python train.py --init="normal" --init_std_up=0.0227 --weight_decay=0.072 --lr_head=0.0045
Each number is 128 + 24 x the weight over its row's rms, rounded and kept within 0 to 255. Layers, rows and columns count from 0. Numbers have three digits each. The size before them is the row's rms in percent of the matrix's.

# layer 4 MLP up, 3072x768, rms 0.094, rows 2333-2345, columns 512-767
099:146151104115167142105124128145130107128146130136114104108125117124120156123105089135136139167151118096167155163139103124090136117140115154115176158150119135147106105123182118111157130139157131086139142139159119132140073140146091173128065158096139143121148117095141102134128141160187167141149129119111145126091124144121161135158123132141096124083122122127156149094125104122135124085091110124156108128109157158149149120099128147147157115142140137102096107081123114107153132159125175118157145136125129111111091134113172101147103144160143114137152067120146145109147134129095128137125176086128169126144119144153122123118154153152125169129075139139099149120114099067135150124121191126137162121127144096134145140174145140124156089192111157114108137086145089121171130089131117
105:136145102159119135122129122137142152165114096142103151160139150142093110102127117138170129155103135070129156147119119132138095090117113076132100190156172094127138154096120167124136099097134148100105156083107119075115146095145166139105102141106138108085132144108135071126095109193134121068162135111120121114143167131153140063172119123161133129104109139140140108126142127139125117089134124138152125150104128141130132138101125126110147123106094119127172115118176115090148149107134169110148106140164137135137136148173141124129158119089122115157129106121123131140116094180126109118122119139120161122109164175121121106107133118147126166093121107096131113086134147156139115128168141162193166133150133137119103101116089115113150130131120120146138134135119123139144162121129102
098:084123141147123126131162145138137080136107126186119138126094092127133117150139135170118135106053110134118143177111120110120104125142109151114134148130115156123197133137119100151190144156180140155102139112129117135145129117099151136152146171129137091141143140154125155148113097142133184139118105146115114129126107122125147134119143131080102154111083116112154080148162123080085161166084147133122164132108128061143116116143133132111081124106108170106130165174152111146129132106142137144108125170079101125132127098135121125152125080103130092134150112116121118091115093125110155142109127135153154123128131117110129125164177148092136152116129107162089121093109096147093130128113140122107167122131109129118121140134147132149155162148158086142128131128112137117118089120159139
100:161139118137112107144121166125134144149142147163096086105129137157123149122118150186125113113167114107176126109138104100134125162120114133150149133155148122122112088107140108076174114111137101136110088112085160173110085156122099170094097162120127147140139134104138114138140176144087166150101151160081124127087136145125168118120137112141119110143151131116114146091111115115151109136139126147099147093125135178148053115143118136117118102128116127116102090139082157085108087180162122144120139160134139127106150142144126128124096115142161115098174121158151128167108131139124160096136115134127048079129180121115075157119132107160160145107168118119117105127113154127122150131143106127120109121086097091147145131129144132134144162126136125112116137145118150134146131117114155
102:163132125123129170121133112116114170124134099123143127110076109124130118129134147095116187116101137135127135108107125127124128146108112087128153117151154133143126138121120137152146105137094146111114131144129125156097139138078138111144116139144138154171114153158175136119104110140121129144118130165145126136109121130129088112168096158104136143143105177136107123146144103092141161132121084132111167162135111147083131108147086132126133111147113140137161106136088160155141132103133147119110121141104147107140131161126145097140137121118101125105100138108114145151162115127084131145114119170103116157145135133135141113143123170134106111133144137133097151143173139115144101159133079144143095155096133095158121121096130139151114112164096089170130115046111146105151142116134144
090:129095110088080169153127155179115084133174104109141140174136176127084142124112139157097092136094107148122135074088163128151143112144129125126134125095124143098165134150119140145105165103167161110159111129117083168143110094136153098187167087111097133113136148100133088150066100139099147147126128138113130118161089147142165113137140124134151129137105144122151133128095137121134153086101118119130142100114081148110088121165136130183075151135113122160167138113118124117130111180155098097145090154119110171101068083094134172141116118130117119147114120131074148142130096088117172165072125121145142122158156106140134099073131113132101129119104105117119129121122149107115121126125116127109146105149110123097123105133105130154125132124106121179119133103135156158164106128151134
105:120126200122148108092100169116099140095136147095130127092126160158132116112141167065113136125108130113094131153168122121099152115101121096123082112154148129161127149110119167100126163132141131068083145121153151163138156131153086111114133155164090137133175181107136088114121118149135138131121144109135096157126121115116129100113106181172149100129114124126140129121165138137111111116103081069118156115049164142128154103111120152113110112118116065090087126152098126112111097192116128156137124093111156150100109120113126150163111087190153137127087097158066125085172135150141167111076147136124159111120091088149116131189165155116102100143126109120137140163119160122135119132123111127142157105160169131140129136115156110119114129123121136121167118171109115138157140143101148
093:116110155158114120094148125123118133122116151101136079133125126106134123146088086103100096140140134104124113139129114132074109124136082127145158139144155108115156126126125137128153122136120159136121136135148149117124109120101126168087143150092152128112102155160123137138144164129115066163080088136166155133115176188112126075121097095121134137090094115132194126144147156134131108162149148114126160139167117126072148139133137111083091096147119148127112142147131137127130108114111147104087157117134147150129156173139135118132142120160112084115146143112137134138125112148137136126136154163146126097140131088136099130104126128140167145105128101138140119084139128114121131097167127122062151141120151131116104133130169129112095090167129128113125116132143092120113099126164125
100:134107100159138127116149101140155108100079170161127137129196113152163084116152127104170124118119142084091148132119079146133129125132098146151104130126130121118130158090101134098127163109124117120137152181139140134091136102122065088123158089152133088106151113108130165131120162132112128135107125150130111136081123141147111155120177161107114091123096135133092104166111121113114172145142119158173133138119136149113121116142129080135126145154122122145174137121087138098127096077090145163158130120146130117133140127110133120151124127142103093128123125130169159106117125145083145115072122104155125095107142159122081125130125112153119143161124115124118115138137151138154095126155145134139128073175145127153139087106098149143108146158165120163152118139134120164088114115148140
105:106156146117102119105119142116132166143114131148117133147129066150140124085151175091152159207101101150125109130132151160111118134136106088123147112143151172140119098130109128167111154120131135112128133114131142088149104069140126126112113141189057125156136128189157109094101134111109097120107116102097156154119120111135146093120129158153185106135122127145124140123138115152114150146085095123108143117154139143146136134120138181106155128086117110142120116137100118127085138157162160117106157153106118115180134138122135095135164099118132115168137121166131075135134140128144165135134144132087129156134146146131126171158132141159168146098137133123141144116130082130141103143173105119101074114143142100153148104134101141148135146116170115159122149151112148102187145134124165
102:115173102139142128109142177132070090139110139105177171119114149176154108135137162135113113146139150161142146132113117136114114187139147153096134137110147051110135116128084126132130143161127089157135109148134166170138111114133134147160127127143123122145098130150131152148151155101151156109111092147144106097131147108136124099101124147147107111146161123143133114148110147120130134111139118158114134093124135117104120128120148095142106124119120100166129105102145104120149124163172119099118151123097121110139141085126137142114125102136136143128111152122067120140100109126170123148121148141144121147117119136145103132135127079133115107146129153163115108103164110127146161119123145110125115081149074132107142121121100138146160112175139111104145151124108133082150115119156091
115:133128160114099092140104154089135117123136128138115106139118125116146119132128134136167149180125133137138140155105125125100124097158158143154109087152139150113095126117136143126133158116125115121131110114125116119093141086118180091113135129122123110078105139114138092131116146127111154172126130132115117061107104166105079134147128110119194103101098113108169055115154158133116131142111128084153129135107090119133151151126132130113116153123139129106131131132144104139075133134128142115111162120147092132106111140133082103199131117144145097145098119137103132137145147071070148102141124142110111143135115117146129120107162133152132100148093197145114112092166158130141117071118123121143111106140184127115160104104106129095098138138131140082126108123104131156140119164126143
097:107099113109148114137115156144092108122110128131140156138183158119145137096128121145077119115147125126133120149097154115152116118114130109093147112145157107094123089149092111084171113123142149127106117151134109106146127085122105120117120100110152104122177124128089155123145195144095169182165129150127120071178136130115144113150194098117133116117105109085123137101145134149159131158151110136148141152149093126118117146130113167187120153112174154142138120142096095128099125171147121128133132149154133105099148138132092096181139122111174130151128132152095116111096114127145115155118114156161122141148165136099123115113093112112098151137118139093098101114158155115139094129118150092138180128138110149174144115106100136116140172117133093113127129135115101112093120133108129
# layer 4 MLP down (transposed), 3072x768, rms 0.0985, rows 2333-2345, columns 512-767
099:146120128170093140182164113084119108110115099135141094168175180125126111127106124121186123082134130107137128099145120121121128154132115131109103137119125156131128104150077124145081150148117130126106146117091102118158135137146155095152135096145107141141137178130090118139126099122117159135118151105129133105173116133168098138131155130130113130141149096092136126138155176133132082121122132103112103109178105073111130102142079121138095071159113107127175102139105122147114109113142102103117095124163132164134085133118109148149136111099124108171109129125107156128109146140150165134110108134144090138138122111137129149120144146131118137145144155118152104130116143132138125131107107115119122148095116166122151125118092134138096156102141136110112155133071137113135112133136142
099:163143094117123132085185125096073137088120114136169150189180088147127106118124122191133164107149135123129140108072144171122146082120122114132118091117139172166099146170138142128110117130108152126132126101111114140151141146126093134184154112116131162121124083137108155134128140200117115092126155084135179119121134133127134152126128121085176117076148158154123109105156075135073106122152110127118148094113156192103161089089136138152124141091091075142166160140144118134123140130114121155101130106101108126123118133171156104137132164114088109122133103125111126116086168096115122160125130143124160154155161130118140147125126069175098141123112109152136120117043115117126146115124135111110145100113100096146095084121091113152113095103145094177162153052084103125119129122126133
097:115121161112124129130111140149126120136141136137139156118088115105139117146125137146148169127082110162120154110113147097138125161106110170132163107121160117179131080166151141087120069153130131109133131181091195132164100134157103115122139134133115127103152101134082135121110158149140108170102089103117119136110103143078100086104132149099138124082166102112093128157124110136143138068115097084084143155129146163138178134128148130108128098120155090147180142150121133124141139149148124171114110081102142112130125122139183079124137108099162121121118158099131111089130134119087134092113164111133141112157170108132088118135105146116139120124112092099084086139159156131157115149183124087133132101146116106092120136130124114153135158175102155138158109096155125104089128151107079
098:159118107152140096133160140136124166140115115094141120148120096138147136162164092138128095121156120090133114072144147127094164096143095152107143166103136096078114114109133128138128124111119145104140130104117174128152165162136112085092153166130158170112099075126131090115138146115122139110162133117099103125142129143163169153160182093135100128124151159130125175146154115107136127103123118172156156156128181125121133142150092123143138146118126121149146098133126147145108071172101119137175117136154102140120093122138123150097126120123127122162150099178114082178140127093096165154095114162143095101105151103115134105106090160101108107075117129136149150153144108107097077138143102100151149176131135065107145150107129139134142133171110131137148136117097111076083108130142118
102:115099162120109134188096158114102072161148118136149143102161136129137128164130103183118118114145149128130144130153122131126123113136098122153164166132136102107135132088156125140125149128147114119106117123156155193153113102163107093138103138153133116128130123155139135126120138137142177137110111143155122159131110071144141152111128135104119105125129103163175110144140081105146134119158145144164106111125166129154118149129133119086129086165143132111152161101136129095109109144126098170165111135132092157134141094159148141160133122142101154132124152105121143148143134157129107126152107131114116089105139152134145116105110141146128088101088114189137128113142138119154095161129148130124166082127110123143126143114134134133117124135136143182110173120135154104128131141121086
077:107135127069103151146163135102137132158099112115149111110072102107129146133110134196116123133138153108088136125131111119126171127122174117107140143137102101170147110153141105089122132129150122155093106093112120137135092144144172163117089122130096161156171137116135131136135103118066156141129145135085111111103139143121097144131064125161131156130113108151130092138133147143125162138121104147141133163117085161135046121117117134179132141139156123080106142147170108111141094116138149129134099102163164127157142122138099120140163136107088124124100139135112116141112149152101144115132160100102108129118146146138144119135144122136123133162118104112116140132140150130112139139098103112144136120134169122124097158123130112152063143102076127133067152114123098112167136139155132
101:124115139116143114131113161155160122126102168143096146115084108130139131140094154171062107150101171139136125158125118124119091138114126144099154125142117141184132186151115130138140104122121136115136147162099120138109151112110120132132136117134086151096116131182118145133161154134116115106125104140080125122157132071110095126127084110144140102158170127146107092189139134126154139108140114160127105120135118127093123176119154120096121143103108096129119130147124138153144090108073130134141118105118130106162117145149147058120094112177196133147125102092116138104114146145183162114169093130094185161097131169112117123137201116102108170136111146187155156110109101113141126137164092120109120099134146130117122144166132123124144150119142130104122121166141135097171108112124133
094:166141096139137137167106169106096140113140166115126151099134105130145125110090118138129091094145151164106126101128129125144109108087154094153106114139112127136117165126164189162119131150139147091126131082113115128137141113177144092114126146121101164139119102142100113145106121105127119128117100123122144120140113129095085131127144168148127105141099135174115091095086106178078097130159137124172104158122097112139131136092120142127131119111133098104153163136119128089121161085136115150127157149144127076139140152147156146142155125099110161138155143101117122139109129141172107124120127133102095159093170098105146096130104097101129137081126115103103101138107106102154105162182131071159067130106147128078123159132153117133114130122110138094125140099180155128183131117097104
102:102120111127097118157097072097144106126101141119137131138129142116110105174125113101111113134126114127125143126155112171133103120105110139178113158110127140120118101117127097072094172129162099134097092158101170150155084116147111137139117135112126055146121122138112115146115132127113099125113091162133090157142087137132144108162092144125133078119104110121139160173107162150097125136099101120156149118086132151174146142136128110137143077118120149165118125150109128127079124123157147125176118127151116158115115141112132104166100115141168102126128119127130084132166156113106129082140119130135057116150111135151142135119114127123173125152150090126099083151095126129115116126185108134078138125162115126137122163140128114159120135156155132131130119114076159139116135106120115
098:087189153117127156162069111114114098135065174122120086097111137105123120120109135150110097146166151151102151138159127116106124131141089142140107144126153119081086134151115149153114117113070158156106117103134142119131148145134141159090082139159114139145131125142090110092091140126135126101149115131128126117156158132154105146111134095139125159124124096119156128148161116135140132121168132118117137164112126101125149088117163134142120102173176155140154110157119076116115152132114116120144140083171152095154141142124131151142117104113150065153187116134127156150136115119129120136123110127124119104195155171131113153123114077116115105146129129127172133111087136143165133111138139124117143136131097140114074111108111105112144159096112136111162106119135165130161149090115178
091:163117126098118136144145134147170162094152088124096129126195084103151103155113107098145128113126103100111146136143120096103124093159155097124149171114168094124101086141164113115174149130113132153156117138137100141149083135094143155182162163133126151088117079131136170116148128106136152090120132141105150120099142147133114177134146098160133132135109142070119156127106112150116129106106140139105132135118151121103166160122145119120163125138116132114154131142148176086165135123120126125157145123085113161134189122124112120159126129165152125180096180146100105126135161167090150117087137121082182131190126114086110139148104170123126099114144130119095122107100096121156105125152129136112100115130149137097130158141137114092148098146123145151156165168115102128120105119113118
106:179152154126103116142089149130142114122168097151119149137116154179129114090113111143129158142118128092098124160086125138135143138129138139121121077076114096132131154131139128124140131073092134142126126097121153097100063101095125124159162092176129123137115131141123165119167088109140131101087122121104139159130092133062150120212139155115159098107151118149109142169157127106123123162122146158111102101155141142108144138119132155147120133136122094152142152119132128132094112115132122153076185146089107125154126134124110155064097136096115139121170103092111065147116140092103151131136156151127106128119153176154121118170127110132102140115114120115119132119135114146170104154084127138126143160147123113144144128168077126129143138190132147098160116138107102113129149139093125
095:147141136102103117156135168127141091110102119139119120119132155110113080145145133128121136103130116121157064150148105125141115130133139103134161123097131127118149169125115112140126137116110124140136126113137087113130131107125147138115149107129117092167123150155087135133106162167128138122140099123114128112126101142144085135121080107115108123157112157124122092117096118108156113115092141094141090070138147117118112100142124153138166127134127179131126127131133122129092076114170163149132106100160136137119087135141125111131130079135119125096138141114088120150101121149145100136113127090160070159138100142114114094117129140141120088173098105159180158137102137108125095109108149145133107089158086090100123147130122102138117153118139119156118073166095103125127153139119120